Each number is 50 + 15 x the weight over its row's rms, rounded and kept within 0 to 99. Layers, rows and columns count from 0. The size before them is the row's rms in percent of the matrix's.

# up: layer 7 MLP up, 512x128, rms 0.0687, rows 180-204, columns 0-63
# down: layer 7 MLP down (transposed), 512x128, rms 0.0393, rows 180-203, columns 0-63
up180 098:62 41 43 53 55 41 48 45 41 65 37 67 47 39 67 57 51 17 60 60 37 74 45 71 33 42 40 39 53 23 44 40 31 74 56 52 37 45 37 57 70 46 57 65 25 52 61 72 68 46 41 50 58 69 68 39 48 73 53 45 53 57 62 38
down180 097:21 35 58 51 49 63 42 46 51 58 50 42 35 77 25 23 47 53 58 53 48 60 39 30 51 44 71 64 58 41 70 63 56 28 69 34 36 54 65 46 34 46 71 37 51 55 42 55 50 64 27 48 60 56 87 43 60 55 43 34 53 47 62 37
up181 108:46 28 42 54 60 90 17 37 75 78 58 26 59 39 55 28 54 21 33 37 48 47 67 34 47 54 31 52 30 45 34 82 69 71 43 40 51 34 44 50 69 53 56 44 45 45 45 77 60 35 48 28 44 63 52 49 64 74 25 32 52 62 40 56
down181 108:56 39 55 45 42 49 47 48 13 50 55 84 28 35 40 62 55 41 25 41 72 24 33 48 72 49 30 51 65 52 55 38 66 40 36 58 47 43 45 63 56 42 46 28 63 74 54 61 59 45 62 45 17 53 66 30 60 39 63 40 22 86 47 40
up182 100:32 23 40 39 65 42 44 40 74 32 56 42 54 31 40 45 34 37 75 56 36 52 56 31 31 65 26 52 45 44 36 74 61 44 66 67 56 58 37 61 50 77 18 57 66 47 44 55 40 16 56 27 63 45 55 69 38 40 57 40 42 69 71 65
down182 104:59 31 41 45 23 70 65 44 29 46 75 54 67 50 45 60 41 53 53 57 56 38 75 73 88 34 58 41 46 44 51 09 20 44 69 59 47 38 58 36 67 37 58 71 47 56 31 58 66 66 64 33 82 66 68 59 24 52 64 66 56 51 30 55
up183 106:53 54 48 75 39 58 35 71 59 57 55 80 54 55 62 86 56 52 29 50 46 55 53 26 57 59 59 43 35 26 51 52 62 95 49 45 38 55 15 65 75 30 45 57 41 76 50 42 52 21 74 57 54 59 70 64 64 69 49 28 81 58 40 44
down183 105:50 55 49 37 50 30 45 39 45 76 57 51 52 20 55 63 40 36 56 66 64 28 77 77 14 60 43 47 34 32 65 52 32 27 38 63 56 45 60 42 44 12 49 58 37 61 64 58 63 46 51 56 44 51 32 39 44 66 44 46 33 84 46 40
up184 088:40 48 63 49 12 55 47 59 74 49 47 27 24 70 37 30 45 56 50 30 55 44 64 56 72 48 46 67 54 75 71 39 24 75 28 74 50 27 45 68 73 64 30 74 49 60 47 60 47 56 51 66 70 40 76 20 42 56 25 41 51 71 29 60
down184 090:82 28 63 52 60 56 39 70 51 51 36 53 61 56 59 59 60 42 36 48 55 47 72 58 69 57 33 37 37 55 25 33 65 36 35 80 40 56 60 36 44 48 43 59 41 52 28 05 38 39 70 40 54 52 53 34 50 57 70 46 25 54 48 27
up185 095:63 40 65 41 25 52 37 52 31 40 55 46 45 76 71 58 84 21 66 57 48 34 32 37 63 38 64 33 35 60 49 36 43 51 82 59 29 42 87 28 55 69 38 42 53 57 58 55 60 67 49 55 57 48 42 89 60 54 70 75 40 38 54 44
down185 096:26 35 75 28 40 53 50 48 57 56 58 76 57 57 63 65 58 82 28 12 55 40 71 50 69 68 33 55 60 39 53 65 34 38 58 70 44 63 40 35 69 58 61 62 30 49 46 59 41 63 30 62 68 45 34 52 48 43 42 46 48 57 55 48
up186 098:69 31 30 58 36 61 52 50 64 46 39 48 27 51 28 32 25 35 48 44 36 32 42 42 81 44 50 50 32 39 60 57 36 64 24 55 61 47 28 38 66 77 52 40 44 57 37 60 63 58 42 30 61 56 52 93 27 42 46 58 38 64 40 34
down186 097:73 31 55 26 69 55 38 27 71 52 34 43 82 54 50 29 57 50 20 35 39 73 32 44 45 63 72 39 46 63 52 40 34 61 35 53 41 61 70 37 55 57 40 38 36 68 47 54 40 43 36 24 39 36 42 19 37 55 58 57 23 53 76 43
up187 114:44 60 56 67 41 72 60 53 49 51 57 44 58 29 41 41 39 62 40 73 55 40 74 65 56 69 52 59 44 33 68 41 47 23 73 71 70 20 76 50 79 54 38 74 60 33 35 75 71 27 51 21 66 52 59 61 55 45 35 30 51 55 57 70
down187 112:64 50 53 41 37 71 57 56 45 37 53 33 88 48 42 62 58 57 26 52 51 62 47 40 36 25 32 74 55 63 38 76 38 53 17 50 59 39 30 62 41 25 45 62 52 55 47 44 48 11 39 57 62 41 67 38 54 43 17 81 35 38 35 65
up188 113:51 54 34 52 56 39 40 53 78 77 45 42 81 67 52 66 66 07 38 62 36 66 68 57 71 37 57 38 56 27 25 36 12 75 33 44 54 48 52 61 37 39 35 37 27 74 38 40 41 67 38 55 44 51 43 54 53 35 52 30 58 53 53 32
down188 105:37 59 55 54 69 46 56 76 57 49 41 32 52 43 45 26 45 52 64 81 57 46 57 54 88 51 50 39 52 53 38 43 55 68 34 72 48 44 43 79 54 27 39 20 52 41 49 26 62 63 36 40 41 62 62 19 50 43 50 46 64 54 63 44
up189 093:55 67 53 54 16 37 27 37 44 62 30 64 58 56 35 38 60 67 77 53 70 68 47 46 75 60 53 40 17 38 67 35 47 26 39 41 46 38 52 46 64 59 76 63 70 54 25 42 56 58 55 47 56 32 61 58 61 45 43 58 26 24 40 58
down189 098:78 59 27 43 58 62 49 43 72 56 56 61 58 40 85 58 51 29 79 43 42 25 45 79 43 60 44 61 64 77 71 56 46 48 31 25 41 71 76 51 38 48 50 44 43 51 45 38 80 82 42 55 55 47 51 47 62 49 46 58 45 48 52 64
up190 099:62 41 66 46 49 47 33 17 50 35 58 39 74 37 43 25 59 55 52 45 46 51 51 43 56 78 36 64 40 84 42 75 49 26 71 42 31 49 41 46 51 53 37 62 40 78 58 32 80 69 57 46 45 39 67 44 47 65 65 54 59 57 47 68
down190 100:42 50 67 54 47 23 42 50 36 35 63 97 43 40 45 16 56 68 31 31 51 66 46 38 24 55 35 52 44 49 35 75 34 61 63 56 44 51 53 61 34 51 45 47 40 40 58 18 52 52 46 40 44 55 50 51 43 68 45 60 31 32 41 53
up191 104:32 52 30 40 51 30 19 50 58 70 73 55 40 50 51 75 70 28 54 49 45 60 53 69 51 42 54 21 43 63 60 52 33 59 77 50 48 64 24 32 47 37 60 77 31 40 62 72 73 46 49 61 70 78 44 83 57 63 46 59 59 60 27 48
down191 102:50 14 61 29 39 30 47 52 38 59 50 48 53 45 43 57 67 78 63 53 76 39 64 62 75 44 51 67 44 55 64 50 55 78 51 54 39 34 53 80 46 38 47 44 30 38 87 51 47 74 35 56 41 64 39 30 40 45 55 73 51 48 51 47
up192 098:34 36 47 63 55 73 49 67 53 29 36 43 57 21 36 60 77 40 31 41 41 36 64 68 74 72 45 38 65 46 43 52 41 74 34 46 56 44 52 58 82 24 68 72 56 40 29 36 75 68 48 77 38 51 60 65 33 59 52 24 52 54 57 72
down192 099:51 56 53 30 47 30 57 76 34 44 56 08 55 54 57 62 37 64 26 54 44 29 30 57 59 52 45 66 67 83 57 77 56 41 47 21 68 60 44 44 48 73 50 41 46 57 55 56 50 68 21 49 32 36 72 30 34 47 85 26 51 52 56 20
up193 093:45 46 35 60 66 63 41 26 71 70 47 65 77 66 60 72 72 46 68 69 36 41 52 42 50 65 55 24 52 70 74 29 42 58 20 49 55 32 54 39 46 54 42 45 63 75 50 28 59 50 54 28 46 32 56 43 49 32 38 30 76 71 70 67
down193 087:33 55 76 71 74 32 71 82 46 56 58 35 54 54 46 77 39 43 45 47 73 24 57 82 53 49 28 42 59 34 43 64 84 64 66 55 51 46 42 60 25 40 40 27 54 49 47 46 43 65 42 38 43 61 40 62 15 74 60 47 66 41 56 47
up194 098:32 46 54 47 36 36 61 68 31 62 37 49 28 62 56 41 51 51 63 54 54 16 67 52 70 60 25 73 66 32 58 52 34 50 27 65 84 57 26 33 47 45 22 59 16 66 72 61 48 55 42 68 46 35 57 45 86 42 38 69 54 51 44 57
down194 101:36 47 49 56 68 69 73 43 46 64 35 30 53 50 42 20 54 27 27 44 58 42 14 49 45 42 51 42 39 83 52 62 39 52 36 65 68 40 68 33 23 70 55 46 32 30 46 53 33 44 30 65 65 50 18 27 38 45 61 86 70 49 68 59
up195 095:55 34 51 79 35 47 60 53 57 51 63 54 52 59 42 44 35 77 54 23 35 36 40 34 47 65 54 44 48 68 67 67 48 69 41 85 48 33 54 70 44 52 46 67 25 46 38 76 41 43 64 64 37 45 44 50 52 28 43 39 46 48 21 37
down195 104:40 46 60 29 65 36 59 39 52 53 33 16 71 55 58 46 47 48 57 30 40 38 36 66 61 47 47 82 57 70 66 35 20 57 20 51 46 39 56 52 17 60 47 35 35 83 31 40 39 43 70 63 60 19 57 35 43 50 63 45 64 44 63 41
up196 101:33 66 41 72 46 74 79 66 46 21 43 60 19 56 57 36 73 68 54 62 70 47 52 33 68 40 41 53 50 52 61 62 49 62 48 69 55 49 57 37 78 78 50 21 36 65 46 56 62 53 74 36 34 59 47 66 25 63 66 35 46 38 67 44
down196 106:59 76 38 46 72 52 59 28 50 50 63 68 49 31 80 67 52 67 32 79 47 55 40 42 16 43 59 54 45 45 71 71 42 60 41 52 61 13 66 44 35 43 69 15 92 54 33 35 65 59 69 55 45 27 52 45 39 42 71 55 40 55 45 35
up197 093:70 60 41 58 46 55 53 60 62 64 48 67 61 72 32 57 86 55 64 59 48 63 61 67 53 52 58 49 31 64 72 44 27 44 51 35 64 43 30 24 55 22 51 56 62 63 45 43 61 39 44 46 34 40 56 78 47 75 41 53 30 44 33 50
down197 097:53 30 54 25 32 36 35 31 57 62 71 30 53 66 39 52 29 53 54 42 44 47 50 58 43 15 71 71 55 74 71 64 53 36 50 38 62 54 76 71 55 34 41 21 54 89 65 44 40 52 09 55 56 55 15 48 62 51 50 68 53 18 33 34
up198 102:61 65 45 35 80 64 41 57 72 57 72 59 38 52 13 50 59 42 60 80 53 27 59 47 58 50 37 75 35 58 44 56 66 39 41 65 63 60 61 35 89 80 40 42 53 46 41 27 27 51 52 51 59 72 55 71 64 83 50 57 48 53 36 52
down198 099:73 49 48 48 67 66 31 45 57 53 72 63 47 58 60 50 59 54 63 53 48 50 46 43 76 23 53 57 59 62 45 80 73 57 62 72 35 64 52 66 26 34 44 67 64 35 62 36 52 36 62 57 52 60 34 46 33 59 38 57 66 42 36 25
up199 093:66 59 86 35 47 33 36 34 28 69 29 79 64 37 38 37 42 31 48 32 50 58 26 40 61 44 78 81 40 31 29 32 90 61 44 58 48 23 43 62 62 70 65 70 43 66 33 39 61 34 62 43 46 53 34 84 40 51 67 34 39 31 43 45
down199 094:53 78 70 52 49 39 57 72 60 59 69 60 36 52 46 52 50 45 55 61 53 50 47 35 40 46 39 74 77 42 26 36 27 55 30 43 64 59 64 75 33 50 79 32 57 73 77 08 88 38 29 61 39 19 48 38 41 42 59 53 37 54 43 45
up200 096:49 63 76 36 53 61 41 45 67 24 53 29 48 28 57 77 34 36 36 42 53 60 55 35 74 45 37 74 70 25 50 39 44 43 31 53 30 32 59 37 43 28 59 49 54 48 69 74 34 49 39 64 38 48 70 39 48 65 53 27 66 74 54 31
down200 096:57 57 54 71 60 56 56 20 34 43 72 32 36 64 32 51 49 40 62 68 59 42 51 35 71 45 66 62 24 49 50 47 54 43 50 40 71 45 66 34 58 39 42 28 69 04 34 71 27 38 66 59 34 69 71 58 34 90 62 51 47 63 67 39
up201 104:35 55 39 59 42 40 26 40 75 57 34 45 34 48 64 72 32 54 32 72 60 41 65 68 60 63 32 54 43 48 57 35 74 40 47 26 39 48 39 22 55 41 61 29 72 41 49 41 51 47 68 61 56 50 52 51 25 54 64 59 66 37 56 51
down201 109:56 65 45 43 32 61 49 78 40 61 65 39 55 69 76 84 62 43 29 51 33 42 40 41 71 48 50 59 43 65 23 62 69 21 48 52 33 49 61 34 46 44 38 56 56 52 37 73 47 75 36 69 34 52 47 45 31 57 62 58 65 43 42 40
up202 096:39 66 44 67 48 71 67 62 24 18 65 33 47 66 39 34 55 49 33 17 57 28 55 51 57 68 68 65 70 75 56 29 54 69 70 39 40 52 64 65 56 68 20 54 52 55 34 17 48 41 55 59 49 34 40 62 38 21 61 39 57 65 72 40
down202 096:68 49 51 48 60 65 21 51 62 77 38 36 72 21 49 46 24 53 59 65 80 45 43 27 59 69 61 52 40 40 67 38 48 48 57 36 31 45 42 55 32 40 55 39 72 35 41 39 42 45 54 60 67 57 68 46 47 74 60 44 47 38 39 52
up203 101:36 34 59 56 27 76 43 73 48 28 35 37 68 50 42 61 36 50 29 70 55 46 73 53 62 63 67 67 67 45 32 60 34 33 51 30 33 39 41 42 44 39 49 26 56 63 51 61 73 50 30 38 57 58 67 42 54 38 41 38 61 58 51 33
down203 095:42 44 26 50 55 41 55 63 47 50 52 76 36 41 54 36 70 48 58 47 57 48 39 51 59 52 47 70 11 55 34 34 40 59 55 39 50 39 32 54 52 39 76 60 25 37 51 35 43 45 50 45 62 43 51 62 14 60 45 28 54 64 58 35
up204 098:58 33 37 53 62 47 52 45 38 25 52 80 73 29 41 33 53 71 63 77 34 55 39 36 41 42 54 53 81 21 34 34 63 34 71 64 30 86 60 28 62 54 30 68 75 49 31 44 26 49 50 11 39 48 33 60 58 71 20 55 47 61 41 49